Weights of a small GPT-style language model, trained from scratch on English Wikipedia: width 896, LayerNorm before each block.
Each number is 200 + 20 x the weight over its row's rms, rounded and kept within 0 to 999. Layers, rows and columns count from 0. The size before them is the row's rms in percent of the matrix's.

# q: layer 2 attention query, 896x896, rms 0.0569, rows 370-383, columns 512-575
# k: layer 2 attention key, 896x896, rms 0.0571, rows 370-383, columns 512-575
# v: layer 2 attention value, 896x896, rms 0.0509, rows 320-330, columns 512-575
# o: layer 2 attention output (transposed), 896x896, rms 0.15, rows 320-329, columns 512-575
q370,096,203,207,172,182,196,175,203,217,229,183,201,199,210,235,238,184,181,199,201,207,184,237,156,198,175,198,210,189,216,203,172,198,198,207,212,189,226,174,202,191,170,229,215,195,227,213,209,206,200,218,222,190,180,188,193,196,185,211,192,170,180,184,172,180
k370,093,209,201,216,228,228,191,206,194,211,208,200,202,230,225,221,217,193,202,214,207,240,195,214,193,223,205,176,188,235,204,195,168,211,174,174,207,206,176,172,205,170,189,170,220,174,220,212,178,215,228,212,156,151,218,199,212,203,190,200,168,202,170,210,175
q371,097,198,205,202,211,209,218,213,203,213,211,211,212,230,187,158,195,185,190,233,199,212,214,203,226,213,197,205,201,219,178,197,174,195,202,215,193,167,193,154,178,205,220,218,209,164,179,225,192,193,220,227,205,198,202,192,189,205,217,177,206,201,211,215,225
k371,094,199,211,163,202,204,212,196,196,192,192,185,185,205,178,205,205,213,233,191,195,195,211,238,181,193,187,200,211,182,153,216,252,230,230,204,205,199,200,213,190,161,192,219,198,198,202,201,213,220,226,165,181,211,189,213,200,192,207,221,185,173,171,206,182
q372,096,195,190,200,200,211,159,209,217,229,207,177,220,183,214,185,249,210,194,181,228,208,208,196,194,180,199,187,209,164,178,206,191,247,231,182,186,184,211,200,189,209,211,188,202,169,162,171,217,210,199,211,202,191,180,183,199,200,179,207,189,190,204,218,236
k372,094,195,213,162,188,223,193,202,211,196,191,219,162,179,191,179,200,232,213,200,185,236,159,223,208,182,207,206,223,175,166,199,193,205,240,205,198,190,221,201,211,187,211,205,203,217,203,202,204,217,229,223,225,233,182,201,219,215,207,194,205,178,202,191,207
q373,095,224,197,192,173,155,209,186,225,222,195,202,183,230,203,192,204,205,209,225,214,192,231,174,193,213,228,189,174,186,192,171,201,222,183,176,194,217,190,231,216,202,193,192,169,206,203,222,200,178,205,194,229,200,188,226,193,198,171,191,183,214,200,190,170
k373,094,199,207,208,193,200,217,219,173,187,205,208,174,208,199,182,209,168,204,235,190,194,172,195,224,205,193,167,187,195,209,191,208,195,202,211,157,196,208,188,201,183,170,198,194,233,217,208,188,202,168,209,202,197,171,181,209,207,189,204,190,227,224,216,221
q374,098,191,185,202,188,165,194,200,198,186,205,224,170,222,161,222,228,174,215,187,179,179,222,207,197,174,216,206,186,225,204,234,180,239,217,169,159,204,175,202,214,184,223,196,185,190,175,200,166,214,219,224,189,220,234,204,161,211,206,203,235,179,221,194,253
k374,099,162,198,221,206,212,202,190,194,202,172,205,221,234,223,164,193,193,198,161,206,197,215,179,170,190,210,220,179,223,232,193,228,199,181,205,206,153,210,182,188,203,221,198,164,212,230,202,213,178,165,233,218,202,208,222,223,189,174,210,208,183,187,247,183
q375,096,216,209,196,257,201,228,162,191,217,208,198,172,194,203,208,182,174,242,210,209,218,199,228,143,209,197,192,185,199,182,164,205,188,197,233,203,209,197,213,214,169,209,159,191,191,161,222,240,179,206,216,197,191,208,183,179,206,203,208,213,182,222,191,194
k375,095,190,186,229,154,195,178,191,231,184,206,219,177,234,150,166,167,168,227,181,195,200,168,183,200,210,191,215,232,220,225,221,201,184,203,212,193,198,191,178,188,227,181,192,221,235,210,207,208,196,212,204,200,193,204,210,192,198,180,199,239,210,219,200,227
q376,098,208,215,210,200,173,217,161,191,190,227,163,154,181,228,207,203,229,230,176,197,226,225,158,234,207,190,184,162,202,188,239,202,245,186,177,206,229,167,203,189,176,185,199,184,206,173,176,223,218,185,164,219,197,207,188,210,216,193,198,227,157,202,209,185
k376,095,215,170,183,191,215,179,175,200,211,197,169,193,211,190,222,180,182,199,218,217,213,196,214,176,183,198,213,216,170,183,190,237,167,176,235,212,214,227,193,185,162,189,184,178,213,239,170,195,210,200,172,186,237,148,223,190,185,200,195,206,183,213,171,195
q377,099,134,225,204,196,216,232,167,183,178,192,197,212,193,225,181,210,187,206,211,241,161,202,206,200,164,213,244,172,177,169,189,158,162,200,204,205,224,187,194,207,214,197,209,202,188,207,201,208,230,205,195,183,178,200,230,203,209,217,206,176,165,216,209,170
k377,093,218,188,200,213,199,186,224,217,169,159,192,175,211,182,204,215,200,154,231,219,212,201,189,161,198,199,214,191,228,189,175,199,212,194,234,188,228,187,204,175,204,183,243,221,204,221,238,216,179,177,202,186,210,173,210,224,208,205,164,179,163,225,214,203
q378,100,219,222,205,207,194,185,203,204,215,227,221,199,209,188,206,137,216,215,202,210,166,199,206,192,246,145,210,240,180,182,203,170,202,215,207,207,167,214,215,176,178,204,166,163,163,244,238,180,194,178,192,191,211,183,234,220,194,211,197,187,168,205,202,209
k378,095,194,195,233,178,206,218,219,195,175,214,224,186,157,207,155,216,242,228,226,187,218,188,224,188,205,177,221,192,215,186,173,240,219,196,204,203,172,177,178,174,219,168,204,249,175,198,181,215,192,223,229,211,184,164,164,203,174,228,205,200,209,208,195,190
q379,096,184,214,195,200,199,185,183,195,211,204,216,216,238,224,206,175,189,161,186,208,205,218,218,177,220,175,213,205,177,193,202,187,217,199,191,232,192,191,208,196,213,206,186,202,183,193,215,220,183,190,158,181,197,171,195,189,213,166,211,213,160,195,200,220
k379,094,214,173,188,201,207,195,208,215,202,210,198,192,244,184,176,199,202,220,209,191,209,193,193,220,193,181,185,211,212,199,219,156,195,181,191,188,205,219,182,186,190,229,214,189,236,175,203,177,198,242,220,195,186,238,180,189,212,214,171,187,196,165,222,197
q380,093,183,215,188,158,205,207,224,208,231,188,228,190,185,222,217,231,208,190,227,224,183,202,181,224,179,216,217,180,222,237,202,203,193,212,247,174,211,206,214,203,211,216,235,217,216,186,197,194,195,179,190,174,183,214,213,214,187,201,154,192,211,224,219,180
k380,093,212,194,195,189,216,184,210,233,194,174,171,214,177,167,169,174,189,220,220,200,176,217,204,167,220,235,195,199,197,208,196,163,189,191,199,229,189,191,242,171,246,186,203,190,207,222,206,211,191,219,173,160,180,185,202,215,201,188,221,228,185,200,216,207
q381,098,214,197,216,183,228,213,191,190,180,220,205,250,197,226,208,199,195,233,199,221,188,176,208,191,205,207,186,172,199,214,186,198,236,217,204,228,176,203,195,203,188,213,180,212,198,197,187,177,220,206,179,198,175,206,204,201,186,214,214,217,176,175,179,207
k381,096,206,170,145,189,201,219,225,216,223,212,207,193,196,177,206,247,210,172,190,204,186,228,219,213,179,196,232,203,184,180,215,209,186,216,230,226,245,180,194,214,175,202,207,196,210,169,246,233,183,199,204,203,226,201,198,207,174,188,182,213,237,204,219,192
q382,095,209,201,189,187,192,202,204,203,207,199,200,229,197,216,220,195,210,225,230,225,160,194,170,179,186,185,244,234,211,193,240,207,193,193,200,200,216,203,191,171,189,231,212,180,189,219,162,214,185,171,237,223,209,172,175,197,221,198,203,209,195,218,208,206
k382,093,222,173,207,180,177,188,241,164,223,191,149,217,254,216,231,188,172,199,197,231,192,211,190,219,184,164,188,183,191,186,161,205,215,208,203,209,201,162,232,224,206,180,196,198,196,227,173,219,210,215,208,223,177,212,222,219,223,155,221,208,188,228,175,192
q383,096,160,180,173,211,188,209,234,194,211,182,201,173,208,204,186,190,216,207,201,250,217,187,197,228,183,187,204,206,215,204,193,178,205,205,180,206,204,195,190,192,183,199,203,211,192,189,209,207,199,210,185,221,215,198,182,215,199,252,176,190,248,185,204,205
k383,092,208,217,187,162,199,206,197,204,264,188,186,180,204,188,198,220,185,170,192,221,197,213,172,199,210,170,181,169,207,204,208,206,178,194,219,202,194,198,189,204,215,200,178,209,235,194,208,199,183,181,201,192,197,185,219,185,214,184,226,188,167,163,191,195
v320,096,232,196,212,231,203,201,233,193,187,200,218,209,217,222,189,199,180,177,196,207,236,208,194,211,201,169,197,218,206,207,192,215,195,173,208,213,165,228,174,186,229,213,208,214,194,187,177,177,240,190,186,206,205,196,209,187,223,182,219,215,237,197,206,220
o320,107,215,222,170,179,195,199,191,220,224,179,248,206,182,202,217,237,208,204,218,202,199,184,198,194,212,190,216,190,179,206,218,180,203,214,224,179,167,204,203,197,206,202,230,215,175,230,190,181,218,177,199,197,183,187,214,238,196,235,177,194,182,198,227,205
v321,096,226,207,157,208,198,190,188,193,212,205,202,189,171,188,226,192,246,210,193,197,230,220,218,241,184,198,204,239,220,228,239,219,201,190,208,217,194,195,193,169,199,211,155,187,195,204,213,198,193,213,199,203,173,161,199,184,172,190,218,191,185,208,201,194
o321,103,204,208,187,169,210,215,195,190,195,186,209,216,186,188,191,210,189,212,182,164,191,201,192,177,194,219,218,176,198,193,180,182,218,194,198,230,176,168,227,219,209,191,211,209,191,188,201,178,180,213,205,190,185,174,193,233,192,211,200,192,156,196,219,209
v322,094,162,196,204,213,199,212,169,234,189,178,180,223,206,221,197,172,201,221,207,198,176,221,233,162,198,180,181,213,203,192,172,188,193,195,216,187,197,191,213,171,190,177,202,184,206,253,209,179,185,206,170,212,215,181,185,227,173,170,171,214,191,183,208,211
o322,099,224,172,228,230,215,216,184,198,208,210,221,200,219,180,187,183,187,190,188,213,192,175,167,194,232,224,168,207,208,183,196,179,246,216,218,215,197,177,226,204,220,191,192,213,198,195,170,211,192,209,158,224,195,198,186,190,201,185,176,188,194,195,213,199
v323,091,165,166,203,213,225,203,230,189,194,219,199,224,207,198,198,174,208,181,165,192,212,184,203,191,217,209,193,218,206,157,204,148,187,176,206,214,163,220,194,207,196,201,215,207,209,207,165,210,183,225,208,208,211,272,185,188,198,204,242,160,214,192,179,198
o323,094,182,180,243,226,179,198,203,195,184,241,174,183,199,207,195,159,218,201,230,184,196,151,169,210,223,183,190,204,200,202,199,198,148,209,203,200,223,185,221,198,173,196,201,212,222,225,197,176,220,211,214,213,189,193,187,179,183,205,200,204,213,202,209,201
v324,092,208,198,157,232,166,199,189,221,215,178,198,199,203,195,185,174,222,202,203,192,220,212,229,216,221,170,192,179,232,194,234,190,217,172,180,219,190,189,218,183,213,212,187,204,199,203,172,183,161,174,212,199,183,194,145,206,210,194,223,196,177,204,182,204
o324,100,217,229,212,190,213,195,189,195,193,197,191,181,209,215,198,181,274,195,173,216,196,241,210,191,171,193,191,199,174,211,218,198,165,226,184,207,210,164,158,193,187,225,196,223,209,188,219,201,172,169,241,217,201,181,183,209,182,160,215,170,187,188,142,207
v325,096,225,184,191,187,189,179,206,196,206,214,174,207,192,218,214,204,248,188,207,238,233,191,220,198,211,176,187,215,224,185,222,199,194,202,202,172,190,210,204,202,161,234,225,169,160,201,204,201,181,221,166,224,176,204,229,173,201,183,230,181,211,205,195,207
o325,101,183,171,213,206,201,175,201,151,196,183,224,181,207,186,196,201,173,190,215,216,212,198,219,193,187,166,190,183,220,173,210,183,209,212,208,206,161,192,168,207,230,211,192,153,179,201,210,218,185,201,196,211,189,215,195,192,187,190,170,185,178,221,222,206
v326,098,218,188,186,194,220,192,222,179,234,200,179,186,184,226,204,220,167,174,226,233,189,214,193,223,202,219,191,207,207,209,235,174,204,212,166,200,226,233,212,193,192,241,209,153,191,171,199,193,173,163,218,217,207,233,171,179,200,180,239,227,199,179,153,193
o326,106,218,206,149,194,176,194,199,204,194,177,194,197,194,185,167,202,182,219,250,203,172,201,184,183,186,200,250,180,244,201,167,209,201,223,207,197,195,210,190,173,233,195,206,188,203,180,217,191,188,174,201,190,186,199,169,187,194,233,213,223,173,201,211,192
v327,090,190,170,183,221,203,169,182,176,200,197,228,215,207,169,228,152,190,188,178,212,230,188,207,187,227,210,184,196,205,256,187,207,201,212,193,198,186,195,165,201,208,213,226,211,217,184,209,191,176,183,237,214,200,173,219,187,205,220,187,165,189,227,191,212
o327,096,195,202,194,189,203,224,227,227,235,134,221,172,187,174,182,232,211,223,156,220,197,224,207,220,238,197,210,220,168,171,239,203,182,190,191,207,187,187,189,212,202,203,199,189,240,196,212,207,215,191,232,183,184,213,177,218,186,206,199,185,187,200,220,199
v328,096,201,224,222,190,176,226,190,203,166,171,214,183,208,193,205,217,193,226,212,168,208,206,200,179,219,183,164,190,200,199,200,207,202,186,215,168,208,181,171,195,202,196,203,193,188,221,214,214,235,218,190,186,199,206,220,190,213,178,204,214,189,195,229,195
o328,102,207,228,206,210,166,172,200,190,229,206,191,192,174,188,192,153,191,199,246,196,192,192,165,233,181,200,181,229,197,203,190,187,197,187,226,184,208,223,217,210,202,220,176,203,183,202,194,229,203,207,175,203,232,203,205,200,176,184,201,222,179,191,190,164
v329,097,175,178,221,236,169,201,237,189,247,185,199,250,209,175,199,211,190,205,206,171,193,197,182,183,221,191,200,171,193,208,171,207,225,182,190,197,208,219,215,171,160,211,221,231,201,197,216,187,196,177,196,214,196,180,197,201,155,185,201,204,207,222,223,220
o329,104,193,206,213,194,201,199,218,230,212,194,225,202,204,223,186,187,210,196,219,184,188,187,226,209,208,223,203,207,194,232,199,213,187,188,213,224,173,214,221,164,179,211,211,183,225,203,168,228,190,169,187,217,211,181,197,198,201,204,198,222,194,225,211,197
v330,094,210,177,206,197,211,212,173,193,193,191,232,159,173,189,247,201,211,220,177,191,215,191,209,160,187,172,211,216,191,192,182,218,198,162,207,182,195,193,258,186,163,191,203,215,188,205,201,216,208,229,214,242,199,218,228,187,206,204,226,243,190,210,193,194